Weights of a small transformer language model.
Size: 14 layers, width 512, vocabulary 32000.
Architecture: RMSNorm before each block, biases on query, key and value, attention and MLP in parallel.
Training: a variant of SOAP for these matrices, 451M tokens, 3310 steps.
Each number is 500 + 40 x the weight over its row's rms, rounded and kept within 0 to 999. Layers, rows and columns count from 0. Numbers have three digits each. The size before them is the row's rms in percent of the matrix's.

# layer 8 MLP gate, 1344x512, rms 0.142, rows 956-1169, columns 448-511
097:522499534491536482521561517553434474462492496530518514481478499489517485488551441513456520541446473459481482480527495503499531565413544497513463467534454484536492554465451440516439463510551554
094:475506487511456410549508405483534439539512501520498495546490540476537508484528491585470540506511597443553438497490573539549461598554535447481499457522475511501522555521434497501495507494485550
089:484564526507517455483582505463514542514566501472490520496487530441494483457494461560510552532493516458543478562538525484466557509528494519479500550508511417544468448523452502461495512518570492
097:417445503519465508573476514599433553551512565506512541473519485506539487486450463457560442584508535485529524461522521492518530534472477460552516546461460490406493523427468472461511502440490533
100:548469395520562487454558565485425546478455510448502459504486472497538492481512530539428504522522499510480501525445551525558549423514451542498459510464582449499530492406508458453454455541494477
108:417552487533475511466544523490510524477510451481506514449531513590411467471506505542551525551572567480465545473493556521549497453505529504484483537448466509460482516498489481451516561468555533
102:490483500483519604466521511570451543480446492499522505516476500456462464492462473451492480511528475542495552562546479455491514491523437513492469510513577525476488525441499460485565446548497574
114:492464506534523516441467525507456492538484540475492506461513503517496564472467502484520495542423538453593527466461481571493492545502534475487514475574454443464446524492537491395457473551514474
101:443442420441471514495447462522507509479541521512469509453512471463433569432449445552546481536455496444539494486510419442530521546463443510524522527453493467416563489453495522457571525450503444
098:538442491503554475478550492491567556451501471526423490474413501507526544514484476513478565521484527471528507504486619483542440560508523532481554464532486531568505519529560454466487550494516440
091:496512463471545464540494488518509469509493486448466551510521557529502466513481459530433539442565485470513531455512420512518557469473529507498485578480505432499451556506520537493509503532577484
104:581558441467474527552467462596488566527480583475514508464450495534518500547493527564560565528544520360526504498570565519466461516479529451466526423476493549448545556580473494439533513508484490
105:505528511505499511499518420523520538513455500560506537493419499481532484494473508461571512539496496452556512514521513497573535476573518499476478528560504517453524489549512527482491576487542507
097:494498565574485476462520537476492491495561490565522451530516489457471549460464507457463561484484516520422503526525561539506548506498557537491488536545473510494580523517460507467453535502458454
097:525539484449515568551441506513448523538459360567526562470504488531533503410455538530459519555500516534483494507515492525517489560500460555529437555446478469539448471463483435480451533530476552
103:459501468511507526571541427492502481589390444477530460487475579507477596521522490554475513546548497468577458522566457500498505466472589551500546481463481505448491494527526477512473461486500513
115:517506468441445464477496472551437448432489575521483546469475538498543487428476528473436540478494544478550517488526511548433553486503493509530515548522489524523480485519475480475581481515523536
098:511508478543550532467494549515408456502500464430491473513571422490473474537531533494564471564502485455526517498543455530501507475416467494424466477457495505533474491549474491446503503542548485
096:475521562465534440527474554533477493513463451474498521537400475540420509520512592512440521504510492470422563526456507484564423511517498521469506469509490431458455543505513531550583487535495397
114:542528545498470468508522558485561480525448578546483550452495473466457477524549536568529522557484503527560521474525522412515465491539519548507608546470516510521535522498507482470543526529477518
105:509536440540471531501468502473455567505543403504529460450504556475537488474526452494584494455555504543514456537475479511547500512475471472494463430508477502462432525555477524492499541420518474
114:439541510551556506523477476522451519541523481499440431539547479514504509534518553488462440515522460496575492496499483467461481552503573523516531499498519460531522504466445442505535453608573501
105:441509432524487512531504472448449564522568506533471430484445533455534564477481569548512524494514503512519466482491441491501493544479480546519464452446461544466513484490533511460502497417489534
097:461520447536514478474505466593502482549526495517499505529468507482519491461519545498536558495511566519469501466464551468548513532522532514535515460522552497528539532479545517516512482475405503
094:487550517446557556544464575518497569449520504452493490450527507490477518530515474529552475522519454520478481400492542480529525479530422532485425573534526527528481502497499515559542549549479544
110:415473468488482483534435472462485502462476487496482414559492457439453477509483500496586546492440488493427509488504498434472551480522459434440532467478494488499545395506468474540467515444489473
108:541535475486615432482443563479504446465416473513504543511431502498478596518471421481435489526519508534546475496492573490487462468480426513543573515490512502523536545518519486491601511479543551
098:478498494477491476389488467490456448498566489499481470513560469489541528498600493497546495492524432559543477439576461486545466462509498505489405476485567507495516484420484483495543492494517485
102:561451448508552526501501498510440568487473483549453468502472537391492504594576499557444532460551511544509550472600504497494547505518477489517541528520503517483463557514506564505455503497623470
103:525444533471526523501528575452480527480547432506504519501469514432551436504476442520555483489530505484444521493436522496491514494473522474555487608479553525540478480572538544518590574536468465
099:433578444541596532535519594539444446503531537468523485416496462465467569521468541452524509450497539508456536480509476500542527554505590477522536596447456528520444497469505528515488532506479513
110:535480527496454477511490517447519510539535500531508455444562422535455544489539607413475489492551516486548469502513517567530497500474551524427486472544532499552525502413460493488544496466477475
096:538458515508557470510461538465501521501482410535471477446564497528490509549367482522442500451445583498481527549496482491535496507500490530488593453454484533468546497472479471496528435493468555
100:490497462532516479516540430492511460484524481517502583450501472462569457512459476419476549502478511479512519495482545531570477494469550482517537555544464496466413452472553499442442461510524505
098:428536482536516417519499468404491512510563504530511535466472504495473496490442532532486536540546444466516483528548482504534556474585552473483497510504503470530482558498534504506504400504486541
101:512478505498533495492555496546472499502513430482518485464502475557502473511454520450451495554558467409577533441456519489496521434495510540511482517542470458493493491471431569522560480477486453
100:507510479498603491460544501484477516484534508533462551535513508492503487508474503546456449501560434517525493606466499509505500516500517519506494491544528421517552509438483490534530519544563513
101:573539475539447465479556519459500494424542494517552468525478473465422486551538521512517486538492507521513541488531463537498496518462472497535502509520459478478474440508465542459499589503477534
102:470521453547525576500530500471493443517547506518442533514542458462498462549496488458455509508492489529512525514541525479460431500603515436519528527520435517580482526500546515567411479507528534
101:545541507561444463501480535511404527491472487585471470491533522475513568479524446475458492470576464533487525504504553493481466472462410475507420467462503490503460603415446521557550571547498507
104:447531497525455558481434584421494521475482518514531516395503443536534515497469527530461467504530531507474549438547483566503465484498479483555557505509542453470437525539542463464474461475511497
102:469516437509532509569497519466492553549467541500490479540503532527475474501451467482478446487543510539438488442544472561513449507566531464440508552466508459459440447552479526516481470445503536
116:503411576504493551522534513575517494555464527423497435546471488542441425525478538463459529578534484452496478438511492460477467509509474543540506481488497523522478544474494462426504504500544510
102:516533498472482482513516409452487513516547516547497486470576526581514494535446522474615419534441479505519537462555438517485538494545571500480515521506471566486524531597473459436542560515500405
099:599488422522462535545435504478548582464540500512491469543530447495540518475487472490520473450476482542529540439444430480503497548537519513548548493506501526452548524548506513441517527489477526
099:498467526585500545538440506518541531470539503520469469549477577424503516364617447519484549489518444480464509505443526556479479542505516520513496484547557475545481486490468539462481565498480509
111:552537522453530551395467426483530525535486481564508575506520430469546516500491494557532421490477489483561463545523480532516491544521565481438520530509577473434476505491476552569479486499542488
095:565506475481490527497477445478551532493572511460520517463483486459482536499428398451504425509515511536495507442542551552467525458547551544598503463460478488445503491531443498527464542529513481
104:523548504569482465429549520470454563578576490530458485481490460468429479555459499466516546503469504484507540539474526524435501483537536481534458559433472519483447511500433524531507448415479487
105:414435527551481529508568481488501576489523540511459580504522447430504482594477457536567457526414510518484526531567508528515486507505450564507492558488431485482490547511463431486573572522460476
097:483492561509468482504443487522524443555499463455452509502524488538523527353476429535522505514588468448472573514496555446471490533414511489510465463517494483553511558537494540459466490469548443
105:547473444488512534498541564586482504559544461552491486458378540539485578497503521482515431500482487542465508493459536586491396479494455522402507570497524496547507489476518526595467530544501551
098:536519522530510431471488530421546511458465456474517379460503493506546442499512490455468521513475582534582497437485480482554571477496557522575509521531445445579451455457512549529442579586444442
098:459513442476487565446436489578505448495494410517539497486536519489469502500523509525520504481519446489536516462591463534472474498457495580523544474466491546463508475492488456558467480472515502
104:477503434500446437474460514539469490478492566468489543485399473456485499537482482490528524507501515560514469445478483444499502541514484494509492461532492508486553496483530493494516485443460517
107:485518467529521526418526462484513545529497508546503459521474545529431519509509437581504454437518494500532419509484526529525490481457535539475499531517506444555475433477480452442516512484494404
109:477520502549446520553565478570497490461560514535506528450448504553494528505525519481442615544531525474533441588509495537452479548489382531574487516520510526490520519479502456527514538496488524
100:549498477483493527487489526458452509499449481500423512438448519510535532458485446469540547487530490459479509472504438501472528511442502543563496548430542553514442453479443504521510520503479523
105:488536508533506534485520550427503438459519514577546548539608472453548479532536491505456486496554543496605434536424528508486428467526457487441484521467469467569434485467542420514461441478552524
096:449472473560491524485518489531480523482509508450413476525545546556569468436491498538457484454447460388442515513539460522516395553521572510499467581523485477558500465529437508467506502508549461
110:530521483519574481480534482553514580509512495520468520420531483531515552521530375439453477492588447531478444514516464478462460478486488549475442505519510557475550474536465549452471509505536574
100:537556534528455553465503515479517534501432507574491501575479554477486449426482486440502477454547532596492521548530499484481516473526470489564532559517476458548507498488451528478451474457506574
099:473505527542478487576535454556529502485514509462494438560514447516520502442500519501511544475525570445526480598418466598575572517500519465488569578494433471487468498509510503546418538474512560
098:509465456500439493503522512411497444588467517505548472448547561450548512486541441421524543453541538490501438512534542575509503533457481501456441504516499531543507441513477560412466464500510488
108:563455549543487429501531492432520536518506546493491455455473562456444555479547524530549459453575458557480476524567453462497513499510552479492540548469532480567473505523553457512518527447479444
103:579539450444468481490519479545420443502531575473542553456474527586527504515488499458504511586565474509516463519473501542447429563492577541591498535478489425476470512535532526551577544539457492
102:499539534515484521500395420506431431444536551479559565429507548468526476454476515556467490504507486454484497544491497433435549532461488642491474559459431497512524516495507502470494479491446572
106:494569487470428466475467485488408521585441454463498490469532498515512589511468390473489529533568495499503500545563449504489434539436556507506534549460564484544456503507519473454462458482452547
096:524459475482465511446555443444536448495526450463619390505473500511566519523497569539420442504532559489508501566500500470514529425533550536489528576471468480515537493423496525506531526481546544
131:521516483526507442466499457504538485456575547528538511519496500458457461535516487449463509531530544501497449527532535485515426549585575491556483458496518483456462537522472490508493485543549462
106:528451494505539510508476523480459579472492508460447505507454427495495493597488463450472565485539485428490528573468477538459518526504470518517420492497524510471522489518505486547480416528526489
105:536362459512580420479489530533442560505455477512514584522514488526507505476486529503492515587514553482555408432460549423550543470504518457517545487421541471501554524450526471387495489558560499
110:530514510496537493558492541493526474584478560516548511475450448592451488463571485503409529456512495514509493549497501536548508521466551532462536472527439418531490481498474447506479418479474444
107:475503527540508472535498519565581570465582494545480502618563477444517582506523427492506507476541484533489457491540512470492550464461551483529500487525537472507476561517545452436535541523493451
095:490495572505466524471464537457498490506549509467546570469439399433500550509525481479510485483642411491456405527530515548441501456492507542486459470503498551531483476570473478502481500503448539
103:501433442462543459509492549534498575492465539529490499575463575454513456581515532513555490537532392483530582481522501474506495469501476404529511564484468479538490495468470531554531530512516533
101:557452499537575492438486491476526542547466531515452449529484495460510485456404490528458510546506516460509541544497505527492505499492508493499452522538478498507532483503539465450525545474500448
102:431493429527517488478440434537525475522514518525538483491565495484450536498572443521438438586467556487420552417461572509485537502449452501537471491449494471476512533565463481563516487510521511
096:418448544488536471513525498504471435559551538497560498477523510516523459560462517569485468533536506474494515451492545485564520511545550505467427501544519462431456516538482455483510474505548437
093:529455472482561521485449516544500468530538558539531459490556483474467468517540473509521463478447450480527539490542481566480493515509543523525517533557494415477476522561583496393585542548544469
107:531501505538512489519484514448537465494537526430482509456514479492507463498422477535502458515516505492514519552538533499480486482523523561459501412481501481480513520541428470464453449506543451
102:547478453529500567509533478471446470517449530485514502505515512478510444479556411513513508500396521554526438516551476542446479519513509424548589523483476543515510495478500509528461450548526445
098:493515435503548414489526489517585518464496481445455541480523510480446526509543527478450484543521422501571494467535481536515539532507572547489462448493534508527506491449491456508540446493474571
097:515538557508498503537536475431512526481504500532546495535468483502449528511537495504497430525444471527602479406511483455511459532453497532510508508544507457456456612395509495495475469494514525
132:553495550482504435479572510437495497413555475440510499421503557465520505487552512525528585519522582545516461514531526516494475439441529517476451476477499475517479527468546538460465485491485519
095:573471492478475536528526547527561519523477523481476550489522487562501512412466501511519545529502499501566534473533471526497486443478473593586519502488466485550583433478566562482473540501517524
097:433483506481465497539568496470575544511524471462538521411488451484516533452492472470477481526496499529542518555558489528516507549533516420477573465510529491502412450435499552479554510544561514
108:463535439567490544497499514515565472427495471544568538424525517435509574519512490495476465496466515547516539488509558570486459451566515499557555460507457530539436466612528442528512431437523515
106:519548475529556533489484515486501550427429480506506472530497463509493492543537481526503522566495495559468405505516472473542608509518430486588514475473506472536437563451520485501458542492518493
107:526506539507624549462404482509498526503438523506492543475396470515530488546488520496488507424571489465492537446406471457513461523509510477517495492564536535466500441494389488532477457489471459
109:475526492624526483487537452498512486479507504489392429488525426455486490537537520560515508501539508567501448511450501545502445518479608493453494472511527443552503520482505422494430477533489517
099:471562481462563479463495503573450432494502469404529502509559477487465410528458481477560458511538483534474526466570470465513505442565508505506530568536521515558452544563505497478457562502509590
097:442445496497486485506527518461468471569528459489455412557456482562538529601477481476481565484499442475528499474531509501480549452496428440510477472505460424473509421482542496457520497459512572
112:489507422500549424496579530532455504482498505505468429468514478505453591459485531522548460545473492429501528536445561526495465526484484516514456494472561502539474536471513510524529508488547516
095:470486538525544472517428473494486499482484459449520471516545422541584552567520404471499551493512513557499486478512487520433500548495442517559493486503516512509519561521518586458530475537540517
095:506567483430496480439469524512492459519499429508472504525442569460528573466510538562485451493470492440565508574491595487530546531494472424513539586476501428463496491478498519429515475527536519
105:504530551500504499503551389492476526509458406514479508493533505471541477471526456455568526496481544522480503522461512585549500531490498534549555458467536534531485442455505450501468579514482444
107:487485452532527440502533515518471602471387554528541509462488494534521471511532487492460456507551592462501535542537532458522532520488535499475553508515536511466525468483538490540555422536505514
096:522483478486496445423498464529521499489491519514532553487453485489438568568536523510491536505522419537436531488487494516558516487462483498521570484520476473602553520527586568526505513432519555
107:505483465436512514575430481526471544435477464542486528516562547489535540445510448555527506464462506461522478513424472542415490504494543518462464419432465493534511521506441560478521488501511564
098:508529506477539458498463528465484486495557512539548483485435555479494479528547479476556518532528504528503538516512499458535467548527483555506499527503479496559486566512484594554530547510488575
095:481465515459550519497537572523487564472463501476512566487457458542483543572581480486506498419468485503485460478527520544439604558513451503577453427490530503507512433527504408544491563537460516
108:515474506539527530519502472578565484465453489507598504524557560545495496491495518559488477539491414496485500463488487547578491546496518491468486557582497515514542477458559482493487562546473502
106:438496501519489474448522524523579511496510542470549434540500510520436434499500491532468538507566442505508533523582472467465515450538610522457490474454516502498484476493575518468525435444498477
094:477476514532544493494472510552487511473467436521492470562583418514527488531455398464475453531530560500548515553523482507504500474538571535528511505457479517479508495481398528482501462454638454
112:518519537528489536509412514507491487468544434512546472453571547558445454465547477466439495514481482555506500500547514483536472490504443489453485448451566500468533482511518476564508529515564515
094:442492512529428545558599519518482525525496499505477556549505428548425497519529468557543449532479490519494563533526495586585478543393490539485506496521420490525558559472452382549448534477486448
097:549495559467470450474566527548542533607543485489483487511489534477539481564500551527565558507441434490496517473544504483524467514496423501573523567460473439517519543510525576565477466513434407
106:509476486489476459480516451483462544516526512509446455582540475474460478552500502562528550497522514515502431478497484504485518559440581541555481500638482459532503551431470466379520475539580508
112:589478460435502453482486424543451562523499450526490492505450507446454445468478499469503557469528478497498509509462500507494565457444500560535392595462524486468455450485584538533415512482524501
099:505580492581496499476549460471454502519432526483558514449517482563508467503493464503547498525447507380597537482600463463431470507508549428458507532544559499468572512468471454444570513521514543
100:483482511497456522468554519558480541496558478521461451523459558510554570507500582514552485526533424560561514450475530512482477579479419479560479418546557440415551493471457530419500530451485532
098:443478519532513506455458517570484535547559482491521457498494527504467596542526487552523448491471503519490551479453536541457523471477499486530514536476482494476521500468466528502448564446526511
093:491503513552499502547502434521523503464473587478461460473500537459518489483502461543516452539497515450544465471545472494529502511493527487509522480457481550478472565519513483473487567500532525
121:463522414520498546549501547500534538577480517489393491419573461548556484526483499498527442500467471542514468496506538502448420526485493585516506596484467479451465493479488548531437466507539501
108:584554505489503545447502488556512540468516451514591539556496499470487458495498529498492499570471456527522458561521491495537475484482499510542492572470574537575512493437524536465489522506473528
100:492549478549499457483428488464504515514418505519605521506583455550482488494455468544446461463497535553532504485560597518548452419578522461492472553525512438479585550497536569511450575475459429
101:510483487526509512479500502539434489486529448553474469461484490511489508432517444470406472499459499503501464499475524582528538497438521494481525456463487462564526467512523451460559497481450521
104:481495513505427541517465499491499511564503505578522486539439514575529511513485562578519487565474483558559424461565572489543518492483487463433567512535518390418440497446571521495480500475460545
112:511528574554507485450464439595513551522570470532510495513481533486474478423526410521469559405479490472477544581478480495488470452543455536463555511517452490459539456488540542430441497464497549
100:443493535454531540510460527568508463479490496495533478564466586515543437534501507495514559514413493514525552545498493498538525486518502491494537510495511448494522515531442579503496529542489547
099:517529457472521421515496452466487498494446519562532521462562455521465460517536530496459476499451540531550497488499474476495488498505501549553541553480457502458506486440536491588529532474528542
102:444546555467469496511538501540529418466590499487467500486574454535508560479635526555464414482547545528530506513545531520564546477435576497492449509546481482511472505514444512485440477508488506
099:531565538481545548501482453461507573425481470465577501608514483583523470450489450491460530404541479463538523422466570541497539499491467558476524597562474454473532482474578483494425425419487528
107:465511459435540529456513496546456502530480412521531512457582500473478382512517507575493428455521514555547541551552546441486542509485406522484509500454516426449507500500455497487484597462504532
111:528498540438445495514517564506465490573529525459527466473517537454517496538479465477478537504555509505512495491490527494520472519476497465478515446478470500477495476462494527459485510513535507
099:497554516492503570572522546478443507498508407546494519535538520471535543459520469490539503591465509514516458461518424565547509499544506548499498523522516477494484497512415468484486449538454584
101:525421476448430471511458540578476566557483428449424521578444493510497473516554552478541470535521535457462551478500569521535463561494516482477502576526417417548419502490474517480444418542499508
106:448544480454555492519552479534476547525524456510515472490426500480507542477578524513545454469484495497522508455514533556534544519527548517593478488505505532500506512499475492523574548389466430
095:455423526575534419555539470458509507521512495421448425472525514508536482486462601504472491532521450561440512514579472412514486538499483567539509470535472486531554518456417554517492439449482554
097:529501553473439544401439545482462517499551510442567487513473549458423472519489548542439570535514536457487519478537570516481478484519572461585488503508510502521527499538469512444522561545538506
101:568466405584509492558429526484487495500515413515480506455444546502518495488517509443552475574529500519508464511508518565563489515561528539593527559483482488599513505420472461454501508393566521
099:481429482491586506528477447543411473517502476497569501468500521488476545504474552453444528522454463562519419494506482444476477515515502512526456523528498485526466534560522459517504461505506573
097:510517410514585445483483436539480501564455489566555519572456580515553451529600483500512503488556480460527505501520481441489384470516472495502521456510469489553476488511384495422489518492513479
087:539471522500438507444461491512469540546452524504588482488474523475545533480513490546516501503523532486521497520449528494468476526460481489500493499460507531539429566519508488456483516494380533
098:523482444570491495498476537536475520486516475430451583469616491532431513447532528502436473463493546498458463461448567543511444511432576492541450473454476422485521549504516467528495534497502440
092:469470507478493463489504522436528498464520485566495484423542560478539465503522440492518479599397487504473490586526500416527507516492550509500486568552533561511482484468494450488491483559493529
096:493470438477427481526493514507486500543552512520543518488445551510465454473471476510496515431546469527454510462500518498536475477583532503507528502554487509505473494480520514507513555531552486
098:527504514497435519493465544524529496483484602512458428421506542551480529540518491409472495479523539497523530483515570566525513445490517551540508500562536479513536529544438529454549579552524478
099:482485524479427501533455514458481485498444514527511499551486389449515514578419530527474453500496407552547691508590534507542559446572548531524421507573480433477490497443490476499449592525538536
110:415537516493589509456489534462540498516573442543420497508568477484499536567557523561523510411446538519494532422413509502492503477505439543490503565514488526495492542445482553498469493532494469
111:467452495535480567436520464495505494469487483518466511580511458473506568472455492497515515526612509450511465432471531521485598464510490524505492516492476498469511499421393490448510525502538432
095:488455534533521469512471508479468496518529522454523572479494539574439593504517477474568472483516476508465579444461493554483519556494507564572487512501518453425483541525514547514511457539459550
110:492585478563521486549524495472476509587443530540538478497441540464533525438559533492496441468536479516501485493578526455417519504449597531432470513460507510532442454559573493512485470491513550
097:455549513491360535449492503490512536509582468481489487512563548488478437489564450486434483476511469485486515589527524486447509515541497547523487533484498433555482498549427478513495577460504491
105:510513503365477562489515547491457497515507479445461507443478486477481544527527442512488529461463477519431469513532534513423529474455424486574524470419521535573469522450477505527484492472576514
097:509509545523468467478439523495499482484509537484462457457483479487502520512509524506483484435437498491468478503439502457526496431482429535515513481462553512481520469438477361552446440385540562
106:502489506505528520502471507568543441502448437453397478489456503598524461483540528480472469497493499566559479530573512476541538548467487480486519519486468456470470554507442461528462540525544461
104:522532494498525506441463482471467524605497563414573499552581436517566460560532512471544487421443496486555572438525511546536535554506554440541518519461528462454514499494521546460492497547519537
103:487407472498507523519466495469448454485449527534489520420514548540494486435467441496498493522504468512490408556493522503557521416446491453494487516531500506544438451445485473458466522480561515
095:539526454488534542535593560518491488468494567500533490462450442549548550508442498424507422440584559517546503547490550508537528500433447546475542512495498501544527546485509429505488599485542543
103:499485503503499491520426526511599497478519504489507528448507540514472476556469521475477526570534535512473386542456436521542497544484506462433431523516492492511434561485477513469463499404547488
094:453462523474492485491527452496501529437534587559420466481485510484499522442502424542486535599443432532483428548538533525585486540511491506447570500520554550554551429545548438467459548468500558
101:509502493467557432520523576580511525556489537474478480456490547482517487435481479502418523467563482486534594435471521489518515544513476493522509552464483551495573544511520564528476461542506537
104:442392522468529489470551561524462484504498497462534414503494530518533564513503508466607487465583511461474491498566467491508517491488540521510465447508509413481493434562528501459486505500529464
103:495511470476475446466448493493450496576487419573559402527511562484509474533465495509518507529508470528513444494410573466563449541466548558535529511574420489475470486451509529443484477561529511
098:464547480461419525455459446505497530503529513472485518476495529519443466475441510493517484464492513462544481543564551534507517513480469472526441494513576414573540551447431450463487557459517480
100:471507462470507502485509501467572474532495497459476442458394420557483518478472459500507474472432540461525458518493464526529524507520474551566492534487464455525540496458505493517519495458473449
110:434532483482508477513544443439424466461482386495454446533587518468525460485484494587495511567492532550504517380492457526493486462528486511546513493458445457539547485534437501434540464479486527
099:568509464474441477474526447471506494467498479533497521459417515485556432472485527497532527501534549545573427433507531423496466467507428585498514510495473583466482446459447478504505523484468407
121:478484543452502500446447461495530425557493510415505441465540521509448520541490466529507501474513554516575488499482519473527566454520452531450508557452489471415453490497492497491555518470481556
098:500548514502596606474500577476453507455527522504432565474456504548498524472521571487503507539536450471535491542494501499512516483543539497555485526486488563479494529527534509592455540508507516
096:523518539553557543505492445467427625488486471449533527512546546447458451417564474536527530494475535499533533528533417517572512506509523503495414479459516567453523452492526527493479532514490447
091:523474511499501488457439526574408498579509527448473507533557535556488446487499510529436502512472489454540559413446439558481487545505489515496571524479508551470518409456480552478564573551462447
099:486537451501465456509520484535489514519468472470449524481460459494516472478501449471490477476456462434463412469494488485512566518525452492547541465469474531492477523509463547530456465497529478
098:554496485522482482529482477445498460580564497514495474579521509563491560466512480546467450452499464572480475473494449526464516477523513482489496538504500458558498532469466512503508522488503471
099:473527525530491516504544537512491525498520508464525474518506512450547561522502517477559457520453494518503513528534490435494434515522456546451413435471425515500435456506443473447510577559522490
090:583500429477482476436507542495521464462523503524474512471496500433542483432515522489545478564512503501548519539481424522466562433477511535429513479427526438566451509468500570526510491502570488
098:530464491532491471498508516522552472469521534509488565469477520510549537543516512482452500567510531515463580494547502465497483411452518468553481495494505503515482461485525518452479475452534536
103:484525496540490543444473513479497517457530501438472451542461593480551543418469504615524511423506508465494439534541526439449493467515570508434508494551467509506446454506540536433513498495484522
097:479518573496472459554457476560515462500539485513444484485528510495470500538429519518582513546495513511493501435514522502491520537542600466490475551517495503458449495492533534520443453442443525
099:420529560492448544529529527568423506521514554565560442512546468471508552535485488497523542490539495534481507492539456495477491557505546600507414479564517518537510519477527436528418489479553539
088:474507574479451543500533559536526556398512457446463547513531509492494574513491517472446563490554431466476584513555502505483540452499503550490515525505491496472505446480528492493449488528547473
105:501489550478523536494515525518520515476535570501504465492497456499520489460500549536457445513466538532481513534415516509523528469450517467544550502490474486548500514532489454491466518535504510
092:425502510537466487453542544450474473470501517480541423484434494403469436515442463567536477462567469459604601497532515537551495484508515480468468490524504476450523536465469473478468532502500573
094:527499527509500368453469510500478503502487510521429536495468479377566487517512485514470472398496428533475421458477518460496518521483483460492514493512468456438526580497475461514533506468432432
104:472511555475502460486485509496483522532549518427442556473535428502492496560506517428444439574473548503522524442595475517530559503458496534497467517471512489529515499567489503448457549444531505
120:530540552533539528518492436501476523492502513466483462455563466476478500505486485491490532485540472517495476523571482424523491565499548561491509523481486555517549433537501492505432534500535523
094:521497539495520460521503512492489522411428566493500477488461573535496567556568503469428476485573490508521535502552506512494533449486524538496466448514559501455525447450479493472476453484432460
100:497473422553543580516527479544459493529458490458489461526459528532521458469568513517413534545489533489497497491554475458435505481476542529542493532483512549517497499487518467467570462489478467
092:522379489468523395478560478464492517580499550463489487471518510519497522562624509503513512508527503491438510558497537591465454458467480537542497569467485467472467457479451497481477469561454446
106:479499469557498486412457500430469537497557498580452530552483482438542507505522466497515431553462549516488531465508472466481468489451504453516472542546543447514480552451583491466456530531518542
099:478548460531494471494456512496542503522539516421463429546483526476449580529453461562526553510507478507479501500518453477533510520532529585517468489576525409509423589528546486458422508485545501
093:564488527525517455528521554543482469471474505514415436511558460495524505454553535412578551518432511502511503439585536500525539486499543521533518508582423524526473492482563549501491497489507484
099:537553549434513471524453501477433497509530515558486520458575463514536455514514430498575458506476513538513571509466525498484588475454487488473573416473466471465478470525507477516525585506578539
101:492442489478474480584514503500492510503558456546518547570508444418458580507442470496510486492523516505518504528541533540547485587540573560431456476512534567599523502503561466451517458542502467
111:546499492493493415501484496513484500533471449486429542480531463482586469518551403539545463515475501400485459531522480358497451487493483551569464545485436536551481452497485490495464551546436496
108:407511496571516470493543492412459475565532444429472434515501483533440473501573437513458467413504473579536441504508468448542512495534545469469542519502426501536527473504440450442460472526449512
099:481486469519490435479594528461494489493569472504524516464536520499481510543431504509517525477430586479489470527518612455493521464517490468494386417471525440457496525459487479511526522486488528
100:512465463537564524426547540431511458502487553502469506490468580500473474519507470487455544526508523485571434447471507449543471476533495424498487507549501536468501525490520450533526544520466484
100:486487463445516513423575517489468565451559453536448475545461543487494470469565437558480473526463475492507468477608523517456491581516525461461504442468454542449461494543474504502485550467478538
106:478535445363458496500496523597509499496508449465520479467458478521498526489518424588468461507479551542566472480423588550417517495553519526425507547495599494475493539490493474472529521526501472
100:455527520490430517470446499514527577530486524484415525521554506434556451497505455573528562501536533474530499473465524521516478575516488526509506514550563524534453553444542524475473492548533562
098:466524448457540562450483507545517526526491545514436489546463494525536506493538441533548526493445491442529565498534429490525506503543526587430520524485515490425564483460495550427563405539520504
098:493425584488482531547475494456518480444414478508530452512534513444485498486539455567585533469475465557515537546490478535501538499537477489473498429512450528499493555497486566524510503467477534
096:510480544473575518514442554456517519498465523510509489498455513462510541529470408501440548441474491539516565576556564522467493560523483552493529526515453505584525596558536496467443537433498491
101:485507534481557482428464531446488538527489481482481517595496476538542457481464534471506503494466503476493441460497505577432438517480543429563479520509497501512608518560451525521467452513450469
107:448529551478503545464494567477472492463504505512484459483476512524487513503483512474555460472537499461481532488551515416507487458473571531542550570516488475481486533467495467556474493509511510
114:532499491567496493433546524477472535475554538495457474479458448450482486469562458527549417492489492562442522493463559427469468473527446521532459478497406496504458549484514590481491419456541479
140:517467511489472502401464495504506562517457551457436479498484565514497499521434465451458392476569486534565488494487516539560531475555538557463540478523563517514476480448445442483478489482427539
103:544472522475485526478521544536500480536502528569511476542504574489548518567535520516490473431565579543530482555530416488525431539541501508534468473520537489501435554485571476452494560570514516
103:524530490510487504489489508562406541499558530473524467554532585526418481530529498526512494590507512496504473471500544554471497484559537485526588478551562506551461496518437522542502561477484522
107:493485529421505483512520482511449439537472538484526553514514530511444496423469423547444461488522442503494502522550531429527552537510501527544521522501486545479448515520516447520468543546491500
095:463484492526534513502488479537517498508462412438515485525536516501474445532446505474494528550509536438523462514536500507479494541496398502676505511546563486444452467479417548421444477382478538
101:517515483465528500555481493487519477509518447501494469523420536400506477525510518556488513574440488471482555465487546489588491453493435550510506579537460428495463483472502545499507483494427478
096:536491447511466552494488499500480490529537488506456546517472533484505488501466543522496511447516521454465497464559518501438524496482557535627416526545493502531446477500521495448500562521485469
100:517538524522459480473517413523485545534467536540493506429615447525460502567476438485468425493494517497507472568535489504490495524496546532527497503512462463556544576470476482491488517500543408
114:537494479543529432477486530446486528472510572501514501456498507490489430403558524460460535506574513561477552487484540550447474493534512540477450579438484400588475512496454437491526536504527483
098:540494568513457461514488531566477499464501512470471517416489487442450543470516407450492504553560439526533501476503511552561472549515512554468493469510558464452499484518498508490526490565514485
098:463477514465562537513481551525468453470449455543450494492539514455460529547545521432521470536433471556475484499529477443464502600557411495519490534522452463518562515478518444455518458464502511
094:531538581468449457453495511505428501564477485483462499588481486547517516495500469529505462564547523450595493522536560556471468540506485583493512498492486512450499504440455521449527521421480512
099:441537493466503481551449504522478519523490402462493500432514481526521570399527510518509474499518471452534468496473540547559518518383569473493496521467451590529453465525447530441502527448509512
105:523420574446554533518533461543447495485498477548483518453497493548556440521511511475462464503576449482576450500441544504516518498507514520499486575568517509528473601465482491453555554514432498
097:539500543500476496501484480495510525537504550419496484526448546504456551442492549511471546498561492502476546473488503474464440567522462469551503492501511554425533529475436469454512524521504503